From a checkpoint of a small transformer trained on Wikipedia: 8 layers, a variant of Muon for these matrices.
Each number is 128 + 24 x the weight over its row's rms, rounded and kept within 0 to 255. Layers, rows and columns count from 0. The size above them is the row's rms in percent of the matrix's.

# layer 4 MLP down (transposed), 1344x512, rms 0.0469, rows 832-898, columns 32-63
size [107  93  99 102 100 103 102 100  99  99 105  96 101 103 106  88  98  93  94 105 112 118 101 106  89  97  96 106 106 101 103  88  96 103  99  96  99 101 100  99  96 103 104  93 103 101  98  99 105 102  99 115 104 111 107  98 102  93  90 101 100  98 104  97  93  95  98]
[[113 103 138 122 139  59  87 110 148 134 147 132 140 147 150 100  93 134 160 154  93 125 102 137 136 121 148 100 155 106 144 128]
 [120 167 140 100 104 126 126 125 118 111 159 153 142  89 119 154 149 102 154 124 157 125 113 131 124  95 112 161 121 112 114 166]
 [133 139 134 165 137 115 144 102  97 113 118 125 107 142 131 172 103 169 101 113 101 154 156 148  76 133 111  87 101 121 118  87]
 [136 159 117 144 136 124 130 110 144 122 123 163  99 135 127 155 144 130 160  96  92 145 159 135 114 121 135 145 110 144 121  70]
 [145 165 124 120  77 150 154 153 116  81 139 133 118 145 137 119  96  92 116 137 159 102 125 130  97  93 139 140 131 115 174 115]
 [125 155 129 124 146 136 156 131 190 150 169 113 124 152 107  96  87 106 122 152 119  82 132 174 111 108 146  97  97 150 121 181]
 [105 117 135 117 137 139 171 143 114 135 114 156 140 154 113 142 166 135 159 118 105 145 103 150 111 108 165 133 155 149 160 146]
 [163 171  86 142 133 166 149 125 176 145 150 135 126 150 146 148 172 115 183 142 143 142 145 151 157 114 175 144 145 137 148 120]
 [143 111 119 137 140 163 109 110  87  85 163 134 126 141 110 139 139 113 125 121 131 151 120 139 102 128 129  90 120 145 116 118]
 [ 93 133 134 128 180 116 143 147 109 131 142 125 110 126  61  82 152 104 147 132 111 120 132 113 117 163 109 101 114  83 154 125]
 [139 141 131 179 117 174 147 123 167  92 144 101 115 145 145 103  84 120 150 128 135 155 116 104 123 121  92 144 120 125 178 109]
 [130 102 134 163 106 122  92 112 133 127 183 119  97 150 117 131 148 161 118 119 110 143 130 129 201 124 132 150  69 118 167  66]
 [123 187 136 140 142 135 157 142  90 107 128 144 105 143 120 128 113 116 137 121 122 105 109 127 130 121 121 123 124 139 122 136]
 [151 165  95  90 170 138 156 152  83 115 135 115 107 151 168 118 121 115 164 105 128 132 169 125 153 119 155  97 122 110 105  80]
 [133 133 153 110  96 101 135 120 144 170 147 130 146 142 133 144 104 109  99 111  72 140 142 124 120 129 157  80 127  98 108 116]
 [ 92 138 141 161 105 113  71 104 110 100 133 188 173 145 131 111 168  97 134 113 115 125  82  88 107 166 159 153 105 104  80 126]
 [124 136 139  86 166 143 100 114 129 124 158 120 128 123 119 136 149 172  92 136 167  93  91 135 162 133  89 146 150 126 112 126]
 [119 118 148 118 100 108 151 135 108 136 107 114 154 100 110 115 135 144 155 138 120 164 157 107 166 111 130 125 123 115 141 148]
 [101  97 113 141 155 133  99 154  90 151  82 170 147 125 128 159 202 149 131 156 106 139 178 131 136  86  76 140 141 144 143 115]
 [141 125 126 146 115 132 151 107 101 176 130 130 170  85  83 131 143 110 100 136  98  83 121 126  85 147  96 108 165 133 137 156]
 [163 117 155 118  87 101 128 104 121 163 121 164 125 145 136 116 140 180 129  97 130 151 114 143 143 139 116 152 151 109 131 169]
 [114 138 147 124 118 163 134 149 114 102 117 173 146 138 143 147 147 160 167 116 136 119 113 139 116 124 115 148 108 107 114 131]
 [145 103 117 138 105 105 134 111  95 134 142 134 108 157  86 132 137 102 131 113 168 168 150  93 153 108 119 149  76  98 104 135]
 [110 161 139 149 151 151 106 136 103 127 153 147 107 145  92 100  95 122 155 132  98 128  89 151 116 136 150 179 134 113 114  95]
 [100 106 107 138  89 110 132 148 115 128 116 118 133 125 114 142 116 131 158 138 143 147  68 124 101 126 162 163 141 104 139 143]
 [125 142  62 105 142  91 141  84 120  75 119 148 106 133 153  90 131 122 113 146 131 122 112 153 131  79 128 145 145 144 119 109]
 [ 93 159 100 102 163 135 139 143 129  97  94 100 130 102 128 141 115 136  98 115 161 117 112 160 121 167 100  93 112 154 119 124]
 [113 128 128 130 124 120 127  79 103 114 137 108 138 133 111  87 120 155 139  97 170 130 138 103 116 161 153 147 120 111 119 120]
 [109 131 143  93  96 109 123  90  88 144 137 118 109 129 119 121 110  91 125  79 149 123 141 125 150  92 146 110 147 102 132 118]
 [129  99 103 104 139  96 144 107 152 112 151 161 176 155 123 156 174 171 122 178 146 123 148 124 145 140 155 100  90 167  92 136]
 [141 106 116 105  76 141 147 114 138  99 125 160 152  95 113  98 117 101  89 119 129  97 138 139 104 107 133  84 138 113 114 136]
 [143 161 101 117 113  97 124 111 130 129 115 139  83 156 120 109 143 133  88 139 148 104 160 164 124 110 145 127  90 137 123 108]
 [118  98 103 140  80 166 134 135 141 121 137  97 138 162 123 168 131  94 145 148  97 121 119 101 104 122 169 160 123 115 150  93]
 [167 140 127 128 142  94 118 115 147 102 103 136 102 115 124 150 165 158 151 154 105 136 113 154 107  87 120 166 142 146 119  86]
 [158 133 148 151  90  89 137 153 125 131 132 165 170 135 166  96  97 111 112 119 113 135 130 164 129 143 153 164  99 150  77 132]
 [167 163 179 130 119 101 125 152  55 118 145  97 131 172 121 169 123 143 164 124 120 142 150 109 126 206 104  97  96 128 136 118]
 [106 139 154 125  75 162 142 124  91 127  83 103 143 106 138 173  96 124 111 121 110 156 127 148 128 131 131 118 130 171 127 140]
 [ 84 133  79 134 141 123  78 125 121  77 130 155  75 108 117 165 172 152 114 128 135  78 139 109 134 170 118 115 130 163 119 168]
 [125 177  76 123 117 126 133 159 129 116 134 156 134 123 152 139 149 121 137 152 142 148 152 139  94 127 121 146  92 155 166 101]
 [138 132 159  98 109 151 135 136  96 124 103 138  91 127  97  85 176 126 105  74 181 131 108  93 175 152  88 155 191 154  68 144]
 [189 139 128 156 124 149 136  88 124  93  95 146 114 112 115 149 141 124 129 113 109 120 106 105 133 110  98 113 116 153  90 113]
 [125 123 109 119 147 108 144 171 126  91 138 167 124 146 139 123 107 113 148  93 131 180 123 165 122  82  99 130 121 117 141 151]
 [ 79  91 110 146 119 163 143  89 109 113 151 159 129 133  78 150 131 143 127 118 116 167 144 150 149 134 103 120 120 141 151 119]
 [157  88 125  82 165  80 140 131 150 108  79 103 176  96 160 141 166  87 153 123 103 129 108 143 130  96 144  83 160 169 112 114]
 [146 125 114  96 172 125 143 155 145 151 120 150 161  81 125 132 149 129 180 110 118 129 128 107 113 155  86 131 120 140 181 161]
 [138 147 132 121 100 122 160  53 113 120 147 112 113 126 138 125 130 143 122 136 107 164 173 122 123 134 130 101  72 152 149 153]
 [123  86 104 124 128 125 138 148  66 112 161 167 153 104 145 115  99 109 157 152 136 133 130 120 125 168 118 126 162 112 114 168]
 [113  99 149 138  85  99 154 122 110  97 132 143 132 153 131 193  86 113 176 146 134  87 132 140  95 161 152  93 126 147 152 110]
 [122 165 155 142 165 139 135 111 129 150 148 141 142 105  90  92 137 170 100 124 123 112 155 138 143 135 119 144 113 127  72 168]
 [169  66  93 148 123 111 117  97 141 126 123 123  92  92 119  99 114 114 130 132 137 101 122 116 191 183 112 115 118 159  98  86]
 [134 174  95  85 119 125 155 135 124 107 150 174 113 173 139 119 123 122 112  94 113 107 156 145 134 147 163  77 118 188 152 171]
 [113  93 126 113 120 128 157  99 112 155 103 145 136 140 128 149 116 152 123 162  93 151 127 163 116 146 147 128 105 121 167 135]
 [128  84 125 128 109 155 111 125 103 101  95 132 131 107  82 121 142  94 110 124 110 120 151 147 151 116 155 139  92 145 156 133]
 [162 116 124 125 162 134 108 133 119 111 139 109 140 124  90 100 149 110 114 128  96 150 189 139 129 119 128 104 108 103 134 130]
 [102 158 156 118 168  98 144 140 147 184 113 150 154 108  96 134 122 129 151 196 116 179  95 141 149  95 127 120  70 127 105 119]
 [170 135 117 108 126 140  81 107 111 126 103 143  96 146 160 127 141 125 152 155 128 144  91 103 158 132 128 144 172 143 163 166]
 [139 141  98 131 150 161 128 174 128 103 119 101 104 121 132 104 111  87 127 164 158 115 108 109 143 118 126 137 124 122 108 140]
 [106 123 115 110 128 187 155 122 140 103 138 137 144 166 107 123 160 161 148 152 150 134 143  99 121 157 126 135 144 123 139 145]
 [126 105 142 122 121 154 128 101 114 126 109 119 110  96 125  98  97 158 126 118 141 172 144 111 166 135  73 136 154 105 122 147]
 [111 141 158  90 151 162 115 130 139 151 171 152 124 143 166  66 123 171 109 112 146 119 127 147  97 143 136 113 159 123 121 148]
 [151 130 120 125 118 148 101 131 110 116 162 136 158 117 129 118 116 154 145  93 144 141  90 129 160 133 112 141 131 130  85  74]
 [166 133 140 140 127 165  94 126 114 157 148 154 156 144 156 117 118 154 145 131 117 138 108 127 138 150  92 123 172 116 169 101]
 [134 161  90 123 108 103 122 105 157 113 104 124 106 134 110 136 173 124 158  95 139 137 116  91 126 139 172 151 111  88 127 141]
 [129 159 103 107 127 141 126 129 130  87  87 142 114 145 102 122 121  98 136 132 137 122 141 114  99 126  90 136 116 146 130 126]
 [117 135  82 130 128 165  98 117 104 163 129 169 116 142  85 110 104 135 154 113 125 132 154 120 148 105 139 160 156 104 126 126]
 [113 144 126 120 134 124 114 114 199  80 137 105 116 111 110 152 136 185 115 139 165 182 153 150 163 103 155 103 109 151 162 134]
 [156 173 141 151 149 153 148 137 112 130 139 120 176 134 192 108 125  92 145 113  89 148 138 163 147 120  94 124 123 173 125 134]]
# layer 4 MLP gate, 1344x512, rms 0.0993, rows 833-899, columns 32-63
size [ 98  96 103 102 103 109 107 104  97 101  97  97  97 110  89  99  90  92 105 107 110 103  99  89  99 100 100 107 102 112  88 100 102  98  94 101 102  98 100  97 101 103  97 103 104 103  98 102 106 103 107 116 108 111 101 101  96  89 105 101  97 109  97  96  96  97 100]
[[108 148 154 118 119 123 148 137 121 116 142 104 144 142  92  91  95 134 102 108  97 169  86  80 105 104 150 150 102 156 156 117]
 [ 83 126 108 117 132 137 161 154 152  96 123 119 133 146 153 140 116 107 126 115 150 141 127 162 141 129 148 138 144 122 151 169]
 [135 132 112 124 119 140 129 101 132 170 144 141 130  74  80 132 149 130 163 125 137 162 105 126 113  56 116 103 105 116 148 150]
 [136  62 115 151 155 111 103 138 149 133 157 130 114 150 138 151 134 136  97 128 136 161 116 150 142 102 101 110  69 144 134 135]
 [189  92 145 119 140 117 103 159  93 117 104 164 128 122 171  72 167 130 160  89 133 165 141  87 138 149  87  95 165 136 123  85]
 [151 105  73 101 140 102 142 135 133  94 179 147 105 137  69 149 100 165 114 140 164 129  87 147 139 126 147 114 167 150 120 120]
 [116 190  96 136 152  89 160 147 117 157 128 147  96 122  93 145 145 101 113 144  74 144  93 118 102 150  91 121 142 125 150 111]
 [106 117 134 102 135  98 136 124  96 118 163 143 115 131 134 123 107 111 125 193 102 133 146 132 133 123 148 126 144 112 128 133]
 [130 163 105 164 191 136 171  96 142 154 106 112 125 161  95 172  91 159 139 157 114 131 140 149 121 140 113 137 138  87 138 115]
 [138  97 170 115 115 138 102 165 142 141 130  86  99 153 151 132  77 105 126 131 125  83 115 151 138 140 145 158 122 113  98  93]
 [139 117 120 111 162 125 113 112  80 145 110 122 104  98 129 130 105 117 104 164 126 120 107 109 103 134  65 128 131 164  99  91]
 [157 107 153 116 119 147  64 101 162 138 110 145 115 130 149  81 134 169 105 126 133 158 101 122 114 127 112 127 175 101 128 141]
 [124 134 155  97 162 156 120 120 109 100 108 149 184 132  97  69 126 144  81 125 127 107 136 104 110 155 141 136 124  81 150 129]
 [ 83 104 126 114 127 167 121 139 150  77 114  96 143 123 125 171  82 119 111 130 123 163 147 145 112 145 105 115 169 108 114 119]
 [108 176 138 110  79  98 119 128 154 198 119  72 115 112 120 156  78 111  83 121 126 148 120  90 129 150 118 136 122 125 142  90]
 [177 132 145 120 122  95 127 123 120 170 162 127 134 164  96 141 108 112 158 148  82 132 103 158  93 163 162 105 168 107 104 138]
 [120 116 109 128 128 129 153  69  90  86 129 120 113 100 117 111 135 170 131 142 137 152 128 123 156  94 135 139 120 136 121 126]
 [163 116 154 144 138 123 130 138 153 108 123 156 109 121 116 130 186 135 106 153 122 154 108 146 148 162 106 135 131 115 112 161]
 [113 104 143 117 160 108 148 123 136 122 111 165 127 133 100 125 128  99 105  94 136  85 143 123 139 101 123 143 134 145 129 140]
 [116 119 111 146 121 119  67 137 112  90 121 116 140 101  67 160 168 138 118 163 114 107 121 152 108 105 136  96  74 123  99 104]
 [126 129  85 125 143 109 128 156 139 131 147 147  68 125 142 142 124  71 122 168 124 154 130 111 145 129 134 117 148 162 145 134]
 [151 112 145 140 147 139 114 174 154 137 139 149 110 119 135 108 150 115 114  68  95 109 130 106 148 150 142 142  98 106 114 147]
 [101 166 155 121 121 127 172 123 132 138  65 137 103 145 137 119 119 151  94 132 140 150  90 129 140 124 120 140  87  83 106  80]
 [130 160 136  98 103 114 161 121 132 137  90 142 140  96 105 112 133 157 139  96 134 151 109 113 137 100 176 105  75 105 143  95]
 [102 137 114 143 157 115 155 113  97  92 133 149 145 148 157  90 122 146 128 148 123 177 154 135  92  80 132 126 112 107 138 144]
 [ 95 145 164 141 139 143 129 157 136 137 138 173 148 134 115 133  56 111 108 137 140 120 111 129 104 161 124 126 188 137  80 156]
 [116 140 144 138 113  96  92 110 133  74 142 116 175 111 123 122 111 133 166 145  69 123 124 133 156 121 167 151 153 133 110  62]
 [163 154 114 147 124 160 162 168 126 151 103 131 128 161 152 155 147 125 129 106 122 128 166 181  93 152 141 121 147 137 137 126]
 [145 122 161 115 145  97 150  91 144 186  78  95 112 118 148 101 108  89 142 124 142 155  97 142 128 168 144 145 129 130 140 116]
 [140 105  99 156 123 104  92 131 138 120 120  81 153 172 101 134 127 108 102 152 130 105 128 126 121 141 141 139 146 163 109 109]
 [121 120 152 101 178 150 168 110 163 141 131 150  86 110 139 127 121  78 173 132 119  86 106  93  90 118 136 137  96 131 123 104]
 [169 129  80 126 126 119 136 109 174 147 141  92 172  98 160 145 124 115 134 125  83 111 102 141 126  89  73  92 108 108 139 106]
 [108 148 111 157 113 138 117 157 135 150 124 114 113 148  88 137  89  95 123 120 114 106 132 148  56 154 168 144 136 130 117 121]
 [115 106  99 138 111 133 140 136 155 140 138 114 129 118 104 115 142 121 131 124 151 138 115 141 122  91 135 101 143 105 150 167]
 [112 113 184 148 158 124 167 107 115 103 102 124 132  82 152 174 135 124 127 102 124 113 125 141 166 150 178  85 120 112 124 107]
 [113 113 137 122 120 121 128 122  95 112 113  99 134 148 155 116 135 141  98 113 124 156 144 174 131 165 165 186 143 124 148  64]
 [153 128 184 195 132  94 127 104  81 158  90 114 156 168 146 122 130 127 120 104 135 148 151 128 130 155 141  81  82 131 113 138]
 [110 105 167 104 187 114 176 182 114 109 147 153 133 133 112 113 124 160 138 115  65 140 170  96 142 129 136  92 130  95 142 130]
 [ 84 135 132 126 144 107 148 146 153 123  95 139 125 136 137  93 158 174 116  69 128 104 151 143 158 117 138 169 196 133 123 151]
 [158 101 137 150 134 105 132 130 171 111 130 159 121 103 123 114 107 124 141 152 163 156 147 102 113 133  60 170 126 145 130 149]
 [139 147 102 143 133 153 147 142 139  98 135 101  92 126 173 118 116 139 131  99 112 139 140 144 131 140 141 181 151 123  95  92]
 [126 171 166 135 133 140 151 142 165 134  87 139 158 116 133 103 117  92 127 126 114 140 136 116 138 130 137 127 148 137 112 113]
 [121 116 117 113 122 138 153 133 132 145 122  97 132 120 125 121  64 140 134 175 102 112 123 133 150 135 113 124 147 159 131 126]
 [ 90 155  81 103 143 143 125 101 139 102 149 143  93 174 157 114  98 177 127 111 147 106 119 149 115 169 150 151  61  69 110 129]
 [115 145 121 127 134  90 110 124 142 125 132 137 152 123 153 146 122 156 106 115 120  90 177 158 125  92 200 125 129 139 133 153]
 [147 110 117 136 152  97 147 137 116  98 111 151 148 123 140 103  93 142 149 126  97 131 120 144  96 114 110 141 104 113 150 132]
 [153 132 130 121 102 117 133 113 105  94 116 153 136 142 175 134 146 130 112  88 127 102  69 111 140  79 150 116 132 114  89 128]
 [142 168 124 121 118 147 111 169 118 100 126 131 130 119 152 134 101 149 119 125 101 131 139 115 151 154 133 104 138 158 110 150]
 [114 125 130 130 156 167 140 126 138 123 181 123 138 123 177 121 122 141 148  98 128 125 105 115 119 175  89 117  79 133 132 140]
 [162 121  86  82 129 139 171 120 119 111 142 168  75 129 129 123 145 134 155 130 154 107 146 138 101 132 151 125 153 181 131 123]
 [ 86 151 123 108  99 192 102 145  91 165 124 143 144 161 161  76 137  96 136 187 106 121 139  77  99 148 127 122 133 145 185 124]
 [170  92 115 173 154 132 153 153 154 113  69 110 125 163 113 130 121  69 130 143 112 157  68 138 102 137 140 149 139  97 125 139]
 [118 124 160  92  88 135 163  89 115 188 131 134 147 168 130  96 120 124 114 125 144 124 157 173 156 129 135 135 120 129  78 117]
 [156 125 115 150 105 111 129 123 152 181 163 155  87 131 130 113 116 115 114  96 144 112 133 127  94 117 142 121 105 110 124 147]
 [128 126 126 123 141 127 141 141 121  83  93 128 152 106 162 145 111 129 123 131 100 153 105 152  94 125 101  90 131 137 112 126]
 [145 192 105 121  91 155 109 103  88  91 110  91 124 159 120 122 141 143 143 130 154  93 128 115 130 122  98 124  68 113 143 112]
 [104 133 147 131 141 118  78 123  83 126 103 147 141 105 167 129 125  87 155 133 124 123 135 120 111 100 132 111 165 113 163 126]
 [128 162 128  98 103 123 129 140 130 117 163 185 117 149 151 126 147 127 174 141 127 146  80 104 132 120 139 107 162 105 148 141]
 [ 85 147 108 122 113 140 137 131 122 154 126 114 119 157 151 137 152 141 116  92 127 126 139 143  98 110 141 152 109  94 115 166]
 [174 120 126 128 149 136 182 113 115 135 122 152 153 147 124 161  85 102 113 141 116 110 146 121 106 102 105 151 125 143 133 154]
 [145 122 140 127 132 106 128 128 113 124 106  89 111 125 173 136 154 136 120 102 110 138 128 124 140 149 127  87 133 135 173 144]
 [117  96 128 143 142 164 123  90 106 103 133 121  84 113 138 110 146 129 151 138  80 137 172  98 125  76 151 115 162 137 109 160]
 [ 92 121 182 157 102 123 137 104 104 144 133 145 130 121 122 167 138 128 132 159 132  90 137 123  83 125 117 143  95 147 142 111]
 [126 126 158 143 168 132 148 148 142 127  95 144 135 163 127 139 117 169 143 122 110 174 150 132  98 167 114  85 112  94  85 142]
 [149 134 133 101 130 125 148 125 108 139 148 145 143  78 124 122 124 133 125 144 123 121 141 122 130 144  98 140 122 139 127  92]
 [145 133 105 139 127 130 179 147 122 110 174 128 167  83 137 141 123 105 154 146 120  87 147 165 146 140 135  96 136 104 124 147]
 [130 140 147 111 125 146 168 112  68 158  75 189 131 113 162 135  93  88 124  75 128 116 109 144 123 151 124 117 151 151 122 133]]
# layer 4 MLP up, 1344x512, rms 0.104, rows 833-898, columns 32-63
size [ 89  99 103 100 104 108 103 102  97  98  98 103 103 108  89 103  90  96 102 112 113 102 102  90  94  95 100 111 104 109  88  98 101  97 100  95 103 102  99 100 102 104  98  98  99 101  98  98 105 100 117 107 110 114  98  95  93  91 103 102 101 101 101  96  90  99]
[[130 112 105 122 175 132 107 136 107 125 104 141 117 133 111 118 153 132 100 134 128 157 167 165  91  84 109 131 113 101 155 103]
 [111 140 184  95 194 144  86 173 127 129 148 120  88 162  71 107  89 141 139 121 150 134 174 126 142 128 112 116 119 117 130 104]
 [113 144 135 155 145 108 136 126 131 139 166 147 110 137 146  74 182 143 106 155  84 127 146 142 118 165 176 105 126 102 136 142]
 [175 170 116 134 126 147 107 149 147 127 138 125 120 139 123 151 114 164 167 146 120 132 105 129 121 122 118  84 125 106 137 175]
 [128 135 107 136  70 128  84 128 146 123 128 110 100 115  80 165 127 129 137 179  92 149 109 146  86 168 171 157 106 172 107 130]
 [114 132 105 175 158 142 131 144  76 166 112 140 110 131 121 164 158 121 133 113 142 170  94 170 158 132 123 157 152 121 149 108]
 [195 135 115 128 207 124  98 112 163 117 133 135 124 156  95 128 157  76 158  95 104  99 158 157 126 133 120 101 188 130 119 123]
 [ 78  94 111 124 127 140 113 103 144 154 142 120 121  99 126 104 127 151 111 104 124 123 105 188 100 121 137 103 121 160 103 187]
 [111 139 148 142 132 128 131 135 161 127 141 150 115 103  94 154 126 141 162 103  97 170  84 131 112 166 117  84 117 172 168 116]
 [111 164 117  68 119 152 155  93 137 155 132 142 118 115 149  97 163 128 183 123 134 166 142 107  78 114 110  98 171 130 140 106]
 [114 144 112 110 118 167  93 144 151 155 100 135 133 124 176 143 132 100 119 176 108 130 131 111 141 105 118 121 130 200 138 158]
 [135 107 106 150 146 148 148 124 143 136 117  88 130 150 108 114 100  91 143 155 174 129 127  93 116 129 125 134 121 101  98 118]
 [164 142  79 121 164 108 132 129 135 130 105 112 157 113 136  88 127  90 163 141 126 140 119 118 149 100 100 107 112 100 110 130]
 [ 97  82 180  97 121 173 130  76 164 144 117 111 152  99 126 139 110 153 151 125 150  83  98 104 141 114 104 156 112 139 145 121]
 [165 103 181 107 118 142 110 159 162  90 118 127 116 168 130 111 132  58 154 151 133 154 151 117 157 168 144 178 153 128 112 115]
 [112 120 135 104 133 109 111 151 142 110 178 127 102  98 124 115 147 102 108 127 127 133  98 142 131  94 128 154 118  91 128 127]
 [119 129 126 152 128 142 132 151 156 129 114 105 145 143 166 143 121 110 171  93 117 130 121 151 134 126 146 143 135 108 151 115]
 [ 95 129 137 157  99 121 157 102 120 104  90  70 120 136 138 156 135 101 126 185 131 138  69 178 150 112  86 113 109 137 113 135]
 [117 125 175 146 108 124 140 124 126 157 170 144 144 140 120 119 135  93 125 111 159  99 151 134 126  94 118 149 126 132 128 147]
 [116 160 101 172 128 130 104 148 110  93 125  88  98 149 137 160 114 175 118 126 115 154 110 132  83 125  99 124 131 115 150  72]
 [155 174 178 133 111 137 110 138  67 106 114 136 132 116 149 111  94 157 137 143  87 134 122 132 117 135 137 176 118  94 111 135]
 [126  89 146 110 112  77 151 167 133 118 119 138  83 149 128 131 163 123 150  98 106 183 128 185 151 145 117 137 157 133 132 140]
 [182 171 146 157 146 167 127 105 126 118 128 106 139 163 169 117 140  93 107 161 124 127 141 137 120 136 117 115 114 147 129 180]
 [120 143 128  68 124 116 120  99 108 107 144 142 177 101 111 126 131 108 122 112 123 122 151 134  92 153 148 139 163  97 156 163]
 [140  87  84 136 113 102 161  92  92 152 145 152 132 102 149 139 103 126 147 140 128 173 144 153  83 134 137 121 127 139 139 129]
 [124 139 122 147 117 148 137 125 112  85 135  94 113  74 121 133 117 156  96 129 134  95 134 160 141 141 115 104 115  84 109 149]
 [118 145 110 133 126 142 156 116 101 117 196 125  76 112 110 126 130 126 118 121 141 122 112 137 113 135 121 123 109  98 124 110]
 [109 122 169 130 133 157  98 123 112 150 113 151 166 132 116 106 156 131 154 118 125 137 128  82 119 151 118 104  95 105 140 124]
 [127 142 149 104 116 133 155 101 152 130  91  98 148  92  69 100 147 133 111 153 127 123 144 126 120 118 111 170 123 121 113  99]
 [123  74 118 153 120 119 150 146 157 107 131 125 117 120 159 123 135 120 143 110  97 121 169 154 122 112 129 138 119 139 115 108]
 [151 107  85 118 101 151 114 113 170  99 146  99 123  99 100 135 144 138 129  94  91 129  83 112 145 164 160 108 151  86 157 132]
 [126 136 153 136  91 136 136 133 172 108 137 125 175 145  79 115 109 125  95 135 161 130 141 121 134 130 141 126  97  97 131  92]
 [121 174 134 135  92 138 115 105 156 167 173 134 121 177 106 119 141 110  87 109 155 135 124 122 104 136 135 145 146 125 155 111]
 [123 147 145 119 146  99  72 136 108 142 161 130  97 117 132 168 127 114 136 108 102 105 101 146 129 167 108 117 127 121 127 105]
 [154 136 143 136 139 143 163 146 118 104 136  94 126 152 165 166 102 180 106 129 152 131 150 128 120  96 151 116 183 150 123 120]
 [123 129 135 133  84 134 164  91  78 103 137 111 119 163  89 157 127 124 103 147 138 115 132 105 113 164 117 117 169 153 119 146]
 [136 161  87 117 102 142 145 149  94 137  98 161 151 141 124 133 146 145 157 112 132 108 126 143 145 174 150 110  96 135 118 157]
 [145 154 127 156 133 130 117 137 182 134 102 133 143 103 101 121 130 116  96 132 192 148 103 135 112 131  94 122 135 150 116 135]
 [151 111  98 156 116 122 128 102 150 128 152 113 104 117  72 101  89 133 141 123 130 149 169 107 152 133 132 122 103 160 121 116]
 [ 90 142 121  80 140 124 107 138 121 137 153 137 157 130 117 156 133  77 141 162 112 139  79 141 138  99  71 114  93 152 169 140]
 [133 111 121 116  98 129 135 107 140 139 134 143 156 128 146 139 173 146 126 158 126 143 138 141 169 153 100 125 132 113  93 126]
 [131 125 168 129 112 134 156 149 105 143 137 152 177 144 147 115 144 143 107 108 109  96 147 157 110  92 129 111 120 141 132 150]
 [161 147 139 111 125 104 116 142 114 127 149 100 115 152 100 192 167 120 103 114 171 129 133 118 109 144 110 137 154 122 123 137]
 [106 108 138 146 187 149 133 133 131 150 116 111 176 167 144 187  96 112 114 136 153 124 146 107 156 130 121 153 181 145 142 118]
 [151 143 146 124 122 107 120 147 155 105 102 135 152 118 131 168 189 105 172 148 135  92 128 133  90 122 155 131 150  88 134 175]
 [146 134 133 159 119 177 155 101 135 120  89  88 124 132  94 148  99 107 113 148 166 156 104 101 111 119 123 136 126 110  86 129]
 [136 161 133 125 105 127 130 140 130 134 149 133 167 147 142 153 112 188 124 157 162 147 166 109  84 151 109 167 160 106 142 152]
 [ 96 109 170 108 103 169 104 141 131 174 131 141 106 132 153 159 169 158 121 156 107  47 156  97 121  94 127 133 145 151 118 156]
 [136 126 143 105 121 120 108 154 175 166 104 112 126  95 133 154  92 137 145 147 110  99 132 126 132 111 132 151 116 126 156 163]
 [136 106 128 154 121 132  93 163 147 105 100  77 143 103 111 114 152 106 111 131 123 138 113 152 125  99 102 171 134 129 134  99]
 [176 133 116 172 135 109 109  97 130 136 114 134  98 119 133 147 149 163 130 114 126 167 123 111 120  97 143 122 105 145 125 139]
 [136 128 104 134 138 165 142  92 119 104 116 139  93 116 169 128 118 112 135 130 152 106 101 166 113 130 122  95 130 134 116 116]
 [111 137 110 114 148 125  73 114 140  98 190 142 128 150 123 169 129 141 130 145 142 186 128 102 130 124 131 111 114  99 170 116]
 [123 102 123 171 137 102 116 130 157 123 160 137 116 140 173  98 120 123 182 108  90 137 128 134 109 130 138 144 134 118 123 111]
 [103 111 138 128 114 122 137 142 102 133 121 141 147  99 112 149 125 130 134 156 109 133 136 159 132 134 150 155  85 160 126 137]
 [185 135 154 133 121 148 153 122 109  78 142 129 125 143 116 155 106  72 153 178 142  70 127 154 152  66 126  91  95 132 139 108]
 [135 102  85 149 111 107 153 156 140 160 105 131 174 126 115 104 114 143 101 113 111 121 105 145 155  89  91  94 120 149  92 113]
 [145 107 140 147 129  92 120 100 124 161  84 133  87 117 130 116 153 131 105 196 110 140 158 113 113 137 128 149 119 140 139 168]
 [138 148 132 117 140 148  98 127 165 161 111 187 155 113 113  79 108 124 139 107 151 136  97 124  91 188 137 133 124 159 122 141]
 [153 139 111 139 138 123 122 150 114 135  99 119 115  86 102 112 132  91 119  92 119 154 147 133 142 161 148 129 146 132 120 128]
 [145 124 129 136 182 102 116 170 134 106 154 101 143 110 111 105 123 136 113  98 147  78 111 112 130 114  95  99 132 145 127 140]
 [127 131  94 147 152 112 104 100 171 122 123 152 105 104 143 105  99 141  95 107 114 145 130 159 138  99 148 163 165 121 173 147]
 [ 90 204 157 112 155 139 144 111 137 148 152 127 107 109 126 126 145 132 149 166 121 171 107 126 159 100 114 123 133 107 136 107]
 [159 158 129 126 106 103 127 154  90 114 144 167 128 141 150 118 152 127  66 182  99 142  93 150  75 157 116 151 165  92 147 124]
 [122 123 107 134 119 108 144 150 141  92 135  51 135 115  96 107 116 154 125 196 134 150 128 151  99 115 180 117 107 143 168 139]
 [130 153 150 108 117 122 120 115 121 117 137 114 119 127 143 158 136 160 109 135 175  76 143 107 131  90 117 167 114 153 114 138]]